Weights of a small transformer language model.
Size: 8 layers, width 192, MLP 768 squared ReLU, vocabulary 8192.
Architecture: no biases in attention or MLP, untied embeddings, capped logits.
Training: a variant of Muon for these matrices, 171M tokens.
Each number is 500 + 40 x the weight over its row's rms, rounded and kept within 0 to 999. Layers, rows and columns count from 0. Numbers have three digits each. The size before them is the row's rms in percent of the matrix's.

# q: layer 4 attention query, 192x192, rms 0.0709, rows 133-159, columns 0-191
# k: layer 4 attention key, 192x192, rms 0.0701, rows 133-159, columns 0-191
# v: layer 4 attention value, 192x192, rms 0.0688, rows 128-136, columns 0-191
# o: layer 4 attention output (transposed), 192x192, rms 0.145, rows 128-136, columns 0-191
q133 084:591491440491559395424491495507443410536508529445501432482524563527477540511485508439550520449538501511453437551461502474539501446453497505479509480538524444564429491510479497522452497504500468463522507531490518470537445514497518513483523543569469476498518538539471579487516492487537506441579520485535515538494494539474535471554510505474471575451468533421504474584436502513545458498486541587536401484533436455562529471516525489518446540525459499501499491527488577457485506475458509520486529512462527513576509522499530449448460523408487475474426516419600467524512548489536515446
k133 068:488596530510463536513504496479496514457402557543477475514503507502556461462497515456484482562491475506494485482448524499490494554426464407554538500461500524485531505464558432526559571480531481440467426470514522517491454549541470591427458461514522567534486488491571503514475486463489456577453466470490562491470564474515478566537444493490521532489488526576469482556530452519445528471553460518545485540515511457576487477459533512474506503491559485504482441459441447499432545616506546543532579435541489523448507519532494552515459552567456503438485424488534551484512510503503542503
q134 093:547529505572520520502491492449524471457547543482502478566452476555508521513494553546496497434557510495486503553420471483455571528385528533490563434534521504520509429545456537482458487485548528511471517488543487560505558425538478499512426458459510484468424481438466429451506476504525464467520434484582493537438459494469500478489440588470517495440513505518463528530468509474500507543451488494505427508489470475409493534578501425465468522579442472465491462514560513520485563466501572465523533450433397514480491441472533520493442518471488491491504537470474549563550516482466522452
k134 086:527521452541526457498501487456527497559436567517574479499442524500475567479589471526497458439542470470464527493416461489562476471457467538546457413528489538484468472491493575471534467485502467532518542550428511533473540507504530481489444542515475530492501507505510548490530529489495532491419457530469528466632516534467540575462441459476477484458485621475552520530491544553527406523516475492475483480457559539512455403515613533454494538488523547539460492432508475497495467550500552532520475494470472587494494460490494543505510553558501550537508474492466512512559551525530497523
q135 100:438555476430532518493533487509582486562437492467532511541495509453577529497502502533488513464553513537473574441479498432513524521527443458405510548530451468505495547486426510488489537520450510555502497445513508420493492456446596436492493471519520535483567457544451571493481582416446501555470545486454483419489587437484534496467562502520591534533425552522487503425494530499478482489559490520485554555519528568515484476504517501518541467476511509522560514501414481534511420431454472524465494500522471488485446550476500486521576464463536457486496495499490540530534527466524512549
k135 083:582453482496459477524503565472483469494455520490458488508568548512490451479588529565511519541459578497490447507465472515461496485483545623523441507462539445510498467544569490549480379576573462527473471560546517475538467462518464528456535486425518527492425497526555500499491498493433515524535479460493547485555454483501511467466426485511474429453602458441503553513489489494485502449501499519492493518472463457472474549556504455611505479512456511501494467478529498518538522593514509496498455498492510458457531477410521519481504509575476587472508488512487566507486458476511510407
q136 102:480546527470547500469567443497474542452499512511526516483465382552481493512453481477473451446463526427531502467545517553473480424465615547500582497473464525522459478481471508575452476530461487503447497510507597521447506591463428474521422548493502517476560540540500534442520458511534500453475561480538474510476506453549467489496505574476453530499472501466458492462603486476532511462504538533500524408478427477514424484531459473550518542498580478465491525519453476516461564496523493560488517513603471459518472565508549443488467531485516444488546493490490493514500491471473586508
k136 090:511584484534461469515510488520543507472504460521488532492495448421505438444488490501481524519468533486492471402454568465465537464496478435425443434582536555504446517408502444431469577492512566421509530504452481461482494523465436526435503592554541524443497587424531527463455478536520511504501487507504487555429506560496460472511464403465494560484447475480499460552443502521499531489548507528560481450544536455480504612464467507458508529459516440470489496509496505520431511509439477483497516509459536519512460480479467552559518492557509469563466516490504494507461570557495482512
q137 085:489402480434474486528432500457515463520493519440540435553492538371507504500558465549538485471485517497480528533442527474503490510567525472429455557486536437476609529476492532503493495497476580543535439540459463442473528535444589492484501499531410527464552489474443524524528531469488502480428467460549490505454503502488435502512459467457486439511494524466492566530485458464478520497563411491591532482485556426535472482473439526466547536540502488457608498420453460465509540520466520496481442499574543476470565533473496483487512505543483535525537514508512479490508483505542504453
k137 090:481436512482502514517465465529511527498519521492495489471470518609491436509515489451460495494442500511452520479565371472478457521465538529500480496391487484586493448447503526448469412560486444544498506487539485467497496532567503487541446504471438561496454416663454540522503527425459487485499545513487446502447542491455463572585532463561461524543499489459531490528571493540486495527481590466496511599474491498528513487496556463550510525535536540486503434520511490520549508463530507492501480486467483463528528498523511460499509567489493464472438494489572489533533486534537504439
q138 115:477472418492567459528540512529474543500548508578561517522480440502465473447444521510473450519482423451493530471539460515541448513507435500517480470492471476448475498446445535505474510455500453463484504501463457482449498484534498498473452543431523560522552463527490484463474434588560483509485542487419518552421488524540478549456531557527515475488456458471424500429489528460404491430487500559522541423513539521561519595466504544502453518550504525501510500517429489457469449526530469556517487527485519579540515498511400593430512487496507571493505481577460472532511519465458487457
k138 099:425407494473506497534518530519562467527515501504590484452467527519480482471506560486514501436486519507495514539479485520511448503522502504528602469461449518521481531496572523492558486469547511447548514513570546504501515497521513480583459442557463487515506501561506572581524537443471482454528517478482469432534483436462534482501498490523500475485462527541536524582482491526495475523494518467364480483433500482561462412509520497462492460496515468414466468520555421584491494432488469491521490555494477529446485449545610468545514481548545423461506520494428481570512488572538552498
q139 096:536531467565448518518473518574540438536493492517575513470501486527583530507535463522467538520541490525493462562441526509496618483537538493560549501500514584489547523525479445447468537519502577488430449533495458551490520467471473444483503457498542360530465517423470486550529541475471516523456452539564560489511413484487536478545494564535451471508462529515528487503443462528538503479492485527563465582527524474479537524509428513427448496492413465501464511441556544554477453517517531476473492477535503469457477485548428541493470515597476507450476520460505520465488529554481473494
k139 093:528435518491477537465458493503486438527535499541521508490491464545446569513443495515500485512513468576457511503488465493496508454542482454502479552451464460495507447555505590556570442531449452528423485527513528436516508411453552421575518370444496465472471480462467478418548524451393516519505425484506495537510431471465442484460605513569519516492547503532491530491449488549478467539465507465421502586504483518492493476554534515506574462511470430525509533493528578513502421486527486504498487528428471496480529431534482519492540497519512520538506507466445479462512453507524524484
q140 119:478511550466448529531485556471558395456533517453476456475485535524497521443501584545484528478507532520500433526511508481491545537458546542504487579514501541470531499538564481447505507547483463491488475508494501515517485574525511448468534491533468459495465484524473489494500506459362482528442483480415486415503524502473568529556451515463463477516504561467550505502482423553552496544496488507507536510506520442447442403525477564517515450474483469519507481482460520555550501435474515601499422484575557460497493494514559526571453427516559455490477552430476521541510472591534550512
k140 101:530461525532511552517473485487479513497474541518512503501499483494469502535535535501520467483507517514500580515517469476411449470545520506488504570434518496543518385512433525454484467525457494625453483499405446519490514468504552465544456501484432498481468476565523529563483494463474553480495438511505465528489465509495467460487448517531463403539466429528514548471480472590526439476485530415477522554527611565510572503518510492601469539528545524470500447529529494448467524514472541412486498483392515470485498407495545535483519543514479481439527496507552507528562476534453490483
q141 103:511489503527504495546530488493491480524511459512486551542522519485550533526531557484535518567434480475508520484493527579505477476483494452456509551508498579494515581469447498570514418502541469474495508467532481496532500421457470492492513567517598535505444484517502482458498402491558472510533588472453474488540504540483496547469519471486487482536478485483537576545491445477419447476505522542574542415505437536486513476552459532512469537541528520459550480451474577539537578525500450561519483498472605567500571463440377501523521436507549517512485461488496479463500434551547536567
k141 099:470479531512472511499464519462517442484478519499455515544535554487499437463511489555512523516434478553487468464536560533410514481527527475495470527460428453501551533510484525512488595462501550526435514446481453598492545639495497501427559412419553486499520547449570477508510445542530493521470412542564549509519493470489530517497491516417539474493463412505492460469489467539510458527502457462500522513453509504477500517500468476515509508452564531615467517490437451500450467525471528547462538521475530509422460558502495540468555531522507486466533506511418451411517502477540514471
q142 105:485507497575521414460512504475513466550543470471589578391522541501502531532499557489540453508442492491548514479590530535549501463443446491478512523399468468504543546450610574460506485512523475485509474510514545496480473467468545476532507458450489458519505509472515548502480485541566465479504526460471445464537532579510544548470528493495487487521470543564477567510498486522596445546469584504526537540497484444478538561480537547520510486492536486503457479478601460514496502488511492505480523491396583516490478431505452533445494515460466499457499513498564553530488520447406457526
k142 102:447534467527421490537492460587540487456485500500552536480458562457508488453482497522476494472523483523544531593507443511487502517560491471516566500421584493470535527503515558470533539480478498460523541537508441515553472480551596551450535453507526368542515451496522532544584495521487491526539467492488578524568454475493498516490486565557492463482526532486475485553485553475494526533472492444518526502526498395520513522508479542455504472428519529522560511420480504444493511572567481477459496544486524543501487475548482505459453551512434453377514496420512500511453447560485493469
q143 103:536484491523497607482433422419508478523485489492477455425482551537485497488513455464527537506514544470475487501535534508459487450470514543429480530501447542518486576530499437536509467538574470481586459514467546520531514426504492444568473487601486556472548503427513537531474459426524447496494484522567421508446496533544519462533418447489462541497500544565471602542515408534492476540469545542506518524533458564491486448531539478510517490472553477471515540456563552546466557450474491522512509467563417500460494535465555466519504494476490508481455561474530469511513556458506478525
k143 117:549504480530501518515529504435454491514484468538531462434499440522526423529428539554483520596520539587431509506474465491520531578510469579520514521441456560494480432509546539438540453553510509554499529493541491514463503431524510486521461498538487499525443442535522571513436511521504481575532437471511502488570483480470511584541463522517479488476517504438454513529535502542478420552463507519466438538470473509482505488454543514530520481463539516453472449477588542535576451471465533507444489523465518559531463411461524524584502566437432540476467524539529502486551501467505464410
q144 104:569531485473474508572512498489517497437510522548493456554530440464429573517468457536475514503467525472480457517563483505488505478470426526456543510526495465605523463406461587495573501473508523515459473465523469496530445553527539580536517542484466490515454545574509494451430448499474577516498518543523507472501521447430546489518503508516533492510540511507499483545453471462467470460559450473537426560532556557519510546503517528471500522547517535410504500565458577441549526507497529494486495560453561576463541516493445488514472552377570550501502509500505540531459440465528514533
k144 096:503451627480478416481448499485437565440484542476560513497535536520479482529472462512505529535468583522515470456519494521522493459505408469543480446496498486482469502499470525543505536473550526487470472497451489480569532501543528508411414448410499525522520535449552495476426470501525569547477433470505465456557501503466496454411537494509452537490511489474478472494402531479518464530512538504535452504554486484491551584457440462503450529469505546501551522456497479479477473527427456515437480545521474503476554486440455544579462470470438526474510504561491534377535545503509515488
q145 104:359479506507508502498483498464496490559478557480525502507502484470490475527481554392572498501479554433490511539457462516538525432449472564548478508507521590548442488448485565520500494474496438548456551528524577523475493501469518514503505514517515503453440579519456480492488472583560489440497607549544521504457527488484495425601512529497454565419488542508485472511506525469520491591434547555514528520417523473481531497536513505422506542537516498463413469538473545457530437464475521539509476483498475487468449478528473479425518534524496479487533532500484498488551550432473477463
k145 120:529507474483474581537482546474544446483471514508486532499528498505544489520477452529483469533419566531531430515586571497529540448460512533523404511511482497616522517476561485500561518501462492568458503467513514525426569493515462479438541541488545536417438485455582502440518549553476517562528500521548507477448519482483572454517443487449451527515542508419526480473617493529522434571496494536487457486515544544504511559442540464506487558488527474490539478487426459487502541481483550535487541506497531429444537421546493502481483528488450510501513451553535513511486520501411490479
q146 114:486585499471544524475519469424526482482499527446541489608472542535509434495485511456464481459570487585502526517470540488446459510507535468502513489505516477527523595512518477414438514516489437541542477485585440500434467488505588472476491522478541536442530425512438478577486516463498528561432467441568456491473542501481462517463501429487493482495540507518447488513456515568482470565490475547444512491437493469463515505400538478466505525540478600486527519594498503505534542492536518420577471462498452495574457484511500511489535487487498510545467433493535476497534522470578465474
k146 108:568504476539465459512465503494577556507505522474493483493445531415520514537536494455569522535509466496513538545472515497495451543506506490488517435501562523556529519594533508477458427576553478501447462531447448486528422501525433548476528556477478473448499418507503565535503552530525479438518512438468418558524455540510525583501513513465522555540525477493498502565536509511445539472496448524443484477551522438491489462489432530485429528567412562501513512518497463506543491482491462442602573479473545508521491511454498533465512426530468509504527533519555404589524503471508512451
q147 112:466455522472541460472539429413509511465512490555507411508503492501495503485493497522562490538503458492446454516505488556467545513478613498472507489422500508483548474568439530525522437394492503503476463516507453463529574453494494466450494518425547423484494500554578490507468439472454575552542538469511536460559466515481512449474569480499497497501583548495510554589527554511441522477504570516467514477503476473586516482497478550461463514489471542493511478534429475547510502534546469541482498505529547432369444473501479455480469491498467538564516456413538514487480537540505491498
k147 115:474580463459475559535536471459559420447543504531534500509545507607451544530563547471523450528507534535474510469487544498476486511494594504519432520459481475527445469521493513534532515466566535459500505492551449490555569528514426469538464460489508523568489503454560484462531514523495521501454417558484508516519479511539483455465494484498472552480546455549507505547407451496446460500474469478515541529457445530501482546492445571498493524415493463542436439426511445541550457488520501555449457477529542459455542497465517565514442435504539485427529525449453427525468561471534448510
q148 102:501485477462421469446420493581475506462548545476462484468494559544504510430517477521484606451518529570494565416427545442430483432476498504481534496498493454569444533443524488537500511521605484481560552571491504467534426483485496523495534525471575566566524502522507418478477503462465492596481491469526471474534476499519505521534512439520489467484476446520494477534466562504444483486569542524457523485441502526470483543450481474457459516583511509451501504525458503522465459425544455492558544521518487496529511511578495543527477473499471501553556470494529487499540590555486560472
k148 100:534443469501411447492514434505458608545499513500510480467476456517466545482477516546483525467497452484514502500438518533568484538575500501453480504480556452505505520549524499529522492505527451481527551495476500450565436451489479507499483549500512528542498512541436457456545476526495485463457606446441464478495489459524453563484511503530545506512499435506405481482486580470457536518444524425550495535499546531508501525457446539476480456543440592404490520541475561476459461480436431474516504588463458509586516445584441504491471495470573427485478516537532487564477467524471506509
q149 100:504444478487517474527489506475467546522458476495554535422429501526446501541499474492503488457448493483477495514541493533517517448458509445577547474462517464481508491463385477523473509421474586593499502542529503527513549515535463501522559554414507524514511514516465467541560516536497474474516467552555531552463536535484571485433528451477458533490455488565459477516531475501555444556555403455468541495614462465442533500428473443533481486477495525459517462476509496470485521510549474457445491446471405417494512537507509446496568533434448485430551537463544458505503496439513511522
k149 103:539564526503496533512567541487511526462536507467451514403515513489519490599514529517499440492513522507513484429542443443473578494532478550479508497482482460543454525473523561481484523470483518555528544466474469479442447540501448528447477513486495459426480465539514606523446511578428538557505499500554475476478483472524547496533445499557426506486438551437585446530464512509547502591522477543544392460502480465509545514445480486498504523484491464505520528509540488532530512467565588487404563494481511495519513540520550483578531474500391495460476528537552484531536472544513550476
q150 103:546494518492453463474514469500472458481481521505450461540526543522479544529573568451463551481508457490537443463538510449499564540505569502480516479500482449480449507488474564614505557506474511516535488513512468605456458525547547527513519519542526560468517572496472518530556455525510520511552519550460513528580531431446560486518507521557542550496548534481536454418510530535443462489562478497517468515501536462568462532545600457490488521497503464583508507538475521528409497465437512451409503520517442505498510484477487476460566401495468546506513500463538550619533507478497529517
k150 109:497504459479503469490490477536497470512508537425582534446534540526472503503531424453576511472546511501492431481432441477490566452498493476600503512516511553467485504441465478500522455476415516425515507544513457558537464496562524471536495548490467574512513496528464434523517525503531524483520499501466571478502528516530461436610502492554581527497400509586518499455461483479495558492480444477406528493431519457556496477437521540462511502495500489493415478456543508578445524503506474480479495487580501526577460520514550489463538532556517507478413447464451469569482527468484451483
q151 124:577492422407416474504501514592420551477499494518553456464512536486512483506447525507511517429582482508485508498516480553509396530507479476430510486499530437475496568429448459517498571555507534591549517501506528461490527533506549472429516537508527453487488497492461449455560486494548534485481464535512559486497498514505402500529540456535523516504495466470450504451441505495491475572472463529456504451535555517523557508482452519388516469507511542370544550557486493473474522540493487472513455549489476555534573491598493527496469488446481493494506487500511452472509539558501536481
k151 112:534517493421409518460516511571433531474496539409478498543494497486536531527550444582513478501508480490540521472524511463489476533535460432443477519574511477459560629583494425512545542498477522540490467525534547401481451458529529510443515543489511417536573533465458465383518486445451530429475549473553535509554477517538496500476470483521547544526467497571454559480509519528486481445456427519513473544503489479522530545465479513443539481563503468455537567433562569454490534507511519487507502513521461475490449520497488510464478544430517513519522518510500461481505479493558517534
q152 113:500506468477529472470502443513552450544548474607567551443473511573465467432506495506411440476540445505570508462536492451491484552534527506589516516443503478472482543479546441507500518487531515473572536565557493470493487439528507544558473507543505524468510480604541549580490501457521491536556518508439475505467557539513499495546515543511574521524496446528498473624523521527503567508488497428490513518555505508575465447476544510470546446493526495480469478587541525490458515493521567467534560477477469504568520519477520554515456490537430462472495506556543544463527530577503470454
k152 097:493564515488514596504514427577530433486503480598515481535482482468490496538444512488541391510472511451546464540484490492439495482489575513514550484494522505570551478491558501419495504526490524465480508478504487418456456461553516609573559529491480531556523498487510493503547522555537479547537515540462515452480538516463420539549488457490408532487552501515465531516633562492456509545536496530484526487459499544548513479383541486571566544505498510502542516494503482490571542469494502476514526459436533552476504473447403512472450512488465480498505499471534486487484454495478506456
q153 097:475460543485470498501473477476539562529529506613527482502482512466497458561523516433479538486564440488450554479462560520556504481505485501400484503415459454500572432426543498458571506443566555441497450440547519511569510478473469534456509456437571438485483548545507448558473543490578498455456470537518531507561570496474477523494501558491466466495457512565521519532518504471478471473474500475533518487535495526534516479528465511535490433519542525533483426492499550514460506371468454490503584471460426492450518462541496419516491502463447502536537455514500461514489442495555499485
k153 108:517500450487465479459511480555443564435494499521516492526458517498534595561524502414516537421535456462533440495501521504508504522527503510473534563491496502550499549487484489508473520463506480521515539522499551543599496489539526573534486467524502561538527476509494372500573540420499516453417524520470481459557558531505522551530513567458498534510567523515540512489521578535564517526511480512461464534500471468518563460470543521507425515481515450526486472561516430471464511488464477505525499457576457471472507648482505471485456445530578508490527476454421479581474474512563468465
q154 110:414468552522501514574530556482527474452564515452511613484542473513451485497466521475497488492488566469505461474483535519449602468531455527510498570507483531504480485472502496471522538567465498480478530518472601520539503506553494444519465526482463457474559511564457487421510554519496559544526525525459404442504574460506553524484459475520409537567507547484573480478502502493497431504549509505556532463517559508519487476540535489553472493513576554598427610504535503527589463505519503519501539496472501525456503511541464480558484522514567504487554505567478556529479503534540525511
k154 115:438542529567622536526412527458505532447523512546443471437489563462417450542499538528436434493473550521484492511529497480499513409522499530564487507405588463493520477513556537511469546534461541484500504498436512552482490558510498494545515482527491530528509497547543616509477499537461527533504503524466511495558554461535497484428484527492478470532531549440497466531538552505481496573515557516482495477501513460561487518507500535453564526532483510504473499481503490584496555449505557563501554511467437497462587476554552427528446564456439504502534472518507510461548509520419503463
q155 105:489517489507526570448465536515413545500514536509535566498453611499460546523504452508524539520524509457514494513600431535549439499498520485518547495538489543535528535557494479587533481487558490389443492506554551519497384512442483510547551452469478473543463415498495485510551499518464543475495515445472480437529432413444511513444574527471463483496565521528488517493454505501406447489453493464465472443502523505463426425482494524515555566522476502463522490513489471522462500510469502490511474527481470483475538542453450406484494511573473517467552558480481441488522452490489465466
k155 100:501538462549557516503498545476495453443529468558477534482464433471429455506398524481518521513483436507447525480542535421509472385543503522448502434456500515509484500535561485529559509497500495485474514475599515620475516563501524512482492425423478541535466561483542523525503500547484507496544461471529481541510499477494601552551529486500448466486532487496513513562499502495401530468491492491517566498555407411506466519488469513445518587519536542493457453508471479524534476460545510498486509528478533560476487429415478447498495514552519474456537558518519522467507439431555497478
q156 108:481482469425439558512588464487527578493538531540420454489530580521514508471494476434493521479437508550561449440530443530494483552476548539462434497545488534501476423503479469497490427504511414475495475573510449531527485550491584513476508507455571502506585498485580430526459530477495490496419524504437502505500511483477520545519497561527594490535540487468516457512544496454453516469543524445530494472483478478484480544489524634483446523500492551527483460511470466500463470458520534468506459501524519481483436543547474583466468514492582521538575403467499494514482535522473509495
k156 101:542553436486504573523526461535571498462484508524521483546460517578470536554424448468456469516520505440568472415482460459500448509496514558582513452515483506542530378516475566511532497415453441513497448541513559526524511446502523489514524502475517494542491508494590438463551463541516489495441504517499519526533545456457529502412567505491522449437508491560493480494462449480461464486489528490476470490499475449498507473460540602460468483486486497578506481485448544470442436469515508490502442556556510455487525490511431528464492513487501560566491378528431468495476493474517445533
q157 124:478429508473450467521485510515455406572567432513518529534469526481484529564517499492534496487526521556451436517533520488521500559475477458453494407491503477486569427543558511521483498468486517507577493513496480542484544517476528450479532531463560447473519536482463459484514579568474524484486443520447485634466463508504464504510504451510486489530523451545512383535508452467436505472379433522538528588553508486549526580491469459507518490551464526525481529472494479517529465455469446518517566504525526476435532545506466428452498488532519453500580456493496475538485428482529473511
k157 133:456482497475453494448519484556494393495519502456475500495488555461575572519505475447554583455572487472495431513440456521528516624532492478507466495553497549469541553515478491585508492461492501484574545517468519472513506533505501527560501459514504504502499501504453475486612472519557532448395480505441539563513506540559505495458565510511493492460500547524502500489464513533508548454454442518462507477436538502511481448523512551471489508470532489569454554536515534482458458538495470481521500481572521464452476541483506444456607467589505535454517471518391477474524459547557499545
q158 118:472558463500509469535439505528490475517500464503498410491479511527456559551506486481541495484504502501458614471473436456540580491506440495523557473477538477483508431446530514509416482471510467550525481505529508502454413583474455525519534537437456469459466474538524495599459501460473467490564437557449469474481508488467469497534483540544509512462513525470522504496501457530477470526529473495488471439514520360512534479425515466483505480531479458505463513579458474457515423477514468473525475580467480552541432501522444517452506470514468624460406443471506513544548466501475463454
k158 099:417493522470468487562491478464532533561480558510496497547417482520452456531541486471463537501471496471527423489585441491563494369430523557453482562414458510527548501491538458489516493494512499507529493536554484589509505538541454530486506514569530544507515468591518551510462494517490434516519482438532571523527512486531490452506499514541464506476497561482505441567553471515485535529484483428478451502525545467460545514503559469536549473518497463507415461521532445494484455483564520526428544478507514478444498545486412479502423545473448541471461453417476491540471560502447452475
q159 128:510481465512394501559456545537527531454534497535514541522545525451429581542506461489481491430475514456477494484512517532469456561461452490463513439506490477430460465442517518523488486539524443544554483520473519496558440534500492491524526434523540497505560411567497465478538502503475514450499420526464462460500487553431486491493487603545485463514607486489556459502543558579572429485452519482408536572570537458522506540508543511513458544525462448525529529466598482489499485530455518489575516515484475474450534502522565511456555527499507443439488487539460505527526505517540446496
k159 106:423565502507484460563467523469488531560521527503495504548467542483483419468470534467434494452486442429464499549559462593492448539508473528539488450503553519462430502463595461496484457468519484395512516540464528495522525518572451562513515512528485541510453525472517416469491521533502589466507527531483515499557534496478533522508485555508563513538679571487483491545527499476513523490504526500496558417447493512517439519551506541463501516501533498534499468504455509576484528551482512582562465462572499448502523507506511495447537475518543459486516471493420531530479481502535535550
v128 098:449500536503479519491537471532458478491493519523451517478558483534473446500589501513438504468500550572509481514485532554473508428455477586483482431520500474500519487416513541446502561489512573530541548499546492539483478546537554542462533445473512538435487545499510592443459500506544495514449492522460502452521510487467459563561419482535533510483539551475486433451537529495539500553505540510526514504451455445483542604520488522487506486470582506535523476483483459500505473440583542522420480463519470518499564524639406566526512490463459493454481469510443542490492484521410543476
o128 104:575497483511531445437515430422471552456486486494480413507411493535565509445507478512532519487476442501454437488495549562509421577557564478494447547486437435462560490558435508475499433464498494478441437575527511482502514454467411454519468513520518525542531487534473477475514554559496549514491541518505489562511457511578465497463472525501519441480519518463497520559496476457443486422502461535531499464493478491470454471465514492544492492536495485496488529506439515500481642527409513596567467508537469522509505535519559540492489460476481506553535457519542475517498465494574497454
v129 088:481522405505541438533493524503524524571489480488460459451499483443492474565466497486506451473516473516460488494532464531534478517588592515475391543513457501542480488486484475450448509490517460527521542488491530486462501508531527500527457444444545571515441509473482518533443492544463460481547496455486523437470542479529568534491518535412464491466579531445482481487564442437507508467408463535571481472476543535479444563488469476494460544492488436496476449476525565506535474509410513405523529473592484422507442505476487496508529496550431588451566494463478497455471463523534555503
o129 093:514488532555462539529535530541437510413527509519537490534509522583573481468549562616574525515515489536501552508527540447458487525456516472542546471518568457496569561564500509569493476493479491452459509506473521501479511470556518483522574548537511449446474487518530491505512528545495520613431555527556498508594451541475500528480464470535478454433463489518378564533488563570426497486523467490539541478440475537472424496477480494484534506501536576543466505472487508462532468460565470493506502524463505600483487514485523540481493484472479463542483515566521531484551545476508480554
v130 098:536544532456512540539569539483493491549521482565474498512476519526475530490494528499457484478487488491490435497522489424565453517496474522512486503438434562523502427479507514452587524512432544548536499491564456548459510554510550466548572451518549576492523488523455506558457482452384564443465472493468451477568463493472531459584528535533497435502453486490530440508493484463521404478532536529465446553519518453518486530520425523450463531536499452441453482501458507480495480520539524504489489536493574525501498475509486508572515565447481429439559467469494538411489572518438438450
o130 091:476499419487514520466417479393524524408450468504517514504472510512577486503443548509486486550565495521529532503444456550470546464538571483496521506565545472474442521525493467523449495519503442536475525463529555463513553433435426500500477506541416534393478495458524518489531551503501474525469518519548532546426533510500507477427454479565508525472471508471510499465528550493498516610536467484475481445495485574472479521511556446554542574499495522519566532490498487541559569520421540459495470460487400457521490510573509507449467480489506557481524494530455466540504466523560557534
v131 094:458557534495493454514484482493441470502503444477456510609413470422497455521440492441495527561525526537518465611612475487513490465463486478477404581464480533436462553502535487471516532506464500503518466532440485537428518475538473473478540499500405544589516432410535496439472477470503452507508444556511546492488527555501523511532515465476549492444496503503482533553538446544490560502481475528495472520406502465460575514487482501534460490423474446490541457474493489526465454533501548563506485482513489540497476534569479542559467508488504564478448443463526505474437506479542473502
o131 093:479419483492525468506447465505513479498474544550498490490561493550555477446520491512508507467552504489517463455440470493525464505506520478522557421530562487563556501537536527543513483518475467517576532479519524455617476466376496479467435487560605476501489512518478445538495589560500485519451541452418498497518524454546445532493419473488489466539447531416477487481523527451415495510527550459506561446501458481488401512498506526472543544522519485499461498561437544497490561487460449499564422469488544504486477497433479523492480429529569451555560513527514527513499489548504529476
v132 093:528518513492538554529452446527409522534496483457526442511537467510497424501510517518517508506511521484453470440481465492520586458516480473461536486465459511504545569480443439526477493481572512459510532494516484476529550462521492526549465519539482576436562494511509596444547549571482439493540541510483489520506456503527512510513471470455507577443451502534488543479484530462486468514531486412523522499449527547426542578563427548533510493444505503520478519455567512484530569566427530452487481446465504516541511593480533445452478458508555517413505463547496583566450477583523512439
o132 089:538545539484416469437560487454500498553466499493481503472481568510510564555487445547524560468447496485603478594443557527442458575479548506460484485549506487510462467516527542490537485538477441538567434560577513484519431496507465516504546444468519410529445489504499477511474488371499524524432500503552481525520490488533475530498495519539536413550531481519493477492468430540487527500464477611483496471520455487576472443477453512422485441577517522535524486537448477531485480434481457497469434570490473474505503488533462516494548513509523459549505511457498471445545487486494475543
v133 100:519483447515461492491490521435523475513441489546523522466442497519474551455508522482449500565506447577453451513476508480515520525494534499521536550475444574560448523523535407550535430521514416540529511522417492492502496460436582517500506557504566520527537518478585487524494476513547429546532496490551515502515502482516517528527484521489465442519459470511505523495595466492524488513477515546529454525495466501511420534531503526506479463530439586513492471485474475528535422493492488483438552497511584576612515508539477476508528561436488508490540502555464536593519453645449503496
o133 088:476473549423564482547508506533465493499536515501521476512532461502525475512445476529510437426476511483494625456534488460450472427540546520418469431556527408498542501468445470407505515518462482491487478455566438519421518494496477429548489443488437536483497457525421484471505541461387496463459491480451510544465497570549514526495506563516538466458528539456491474515423448454416496507451500491514481463490566573540526468475524461410547458514499442531500485475514518505516513504416486572551482534515501489546527522513528511508460524536495501475464549442509493439444493458499519535
v134 095:477480442527500417482501502473474503500477441547531602526469478457498426441470508501550528502521528563521560476489505467534512491433450488478485464494443556436501506478518483479624556482536477445494531536501455541491438443472569537489515580472498503416468496451432490483528579533561576466543479472491517511526454478510454544533519513474504528504512454498491504534588513524553478500539516469496539570540500493509498533526546470549520469484559491498505515505542498501515461514454379520483500538459547511491507484504449566443542398502574402420449474516494555504483508514511472412
o134 088:519495565452539486531489481476559520485516535511469474490542531509560572525455493522496504559543519491481459501537486449486518471536545493435459454500492477523482504535467499478491516543519538518522458497328482522592558498408472495523541487540480472588620556479502534519473459483460482525500480533476478435459524534537488477489520512518518493487503526479544463453425504480487495512495464494484511513430520481483460449478482555529470540558453470544483475452468463504590458512516654507502442433532514462539540486471531515542450557534483540542506538450581445439478444510480559551
v135 097:562578544420513478502562478503478490493508456501471540453424509574515546487422460467446477497518508515448495515519451511568537520498469501450403528533525516463445511448487551494501531490500506580492543476487501512446514470560466478444502560399454519523430571533551462482485465543507474437431485431455531509508515506505494491525472544507554561565529562493596476474520497449467480528496476452448508546422521433511464526540509552505465609488484491521395468491531511441553496510476555540466508539487481424482535513525528498550516481484484505524500525486513505505601498533538444440
o135 086:485416439522556505487480549445511534469475548511484464557498503482510529532520556507531512515519511502514485533476525544447482457491450555574519554507482492492481467568523430488510466500487516447518502495462448466565508530493521450502497456636475519459474430461414546528530521447487505555545457603531504443556469510503510486509477528453517527491490450458457520397519565549500514490523535496551525401533522545555536468553523456506454493522547489459566592445497467502485545562553559484493511443544508552498388459533470543501509532459467519491500476478433472520416520438485508498
v136 098:530496505544551473518555511450486534499412480513513483562470492599579558487490535584504520530478514468451504551501491594433555528493548512486495510507488523515511563501422481532453446500419423525473537439561525415485571494509456507483520486494462470442488561493527534468492464549492498520516500466568510519508475493556499493530495517439487588457533514479539506470396397448495481452464532519531539486530562455486521421420490559482506508554513436454501475509534565501506513552469523535499502481493512478533574537481406492503446505498575452464488559487481506449476515544480479561
o136 094:488537555480429512510556561523470511494583445508441550472529545492492490524513510479483520425512522534588555399507541454554476487544445499494447503454566497446511450433557496528561548498558523409499498501489490519465446474501532492502503502471503526570496492522530469476569562436524502517459548480501471471458539480486437462480532459565577445492485524521474508495565565483460487524488500553474511530487501567535547559611568475528462449458529565531520454497445482464485482493540507502527532555559545508456420475583445510497566505510476544531507469478492491555503423534556500456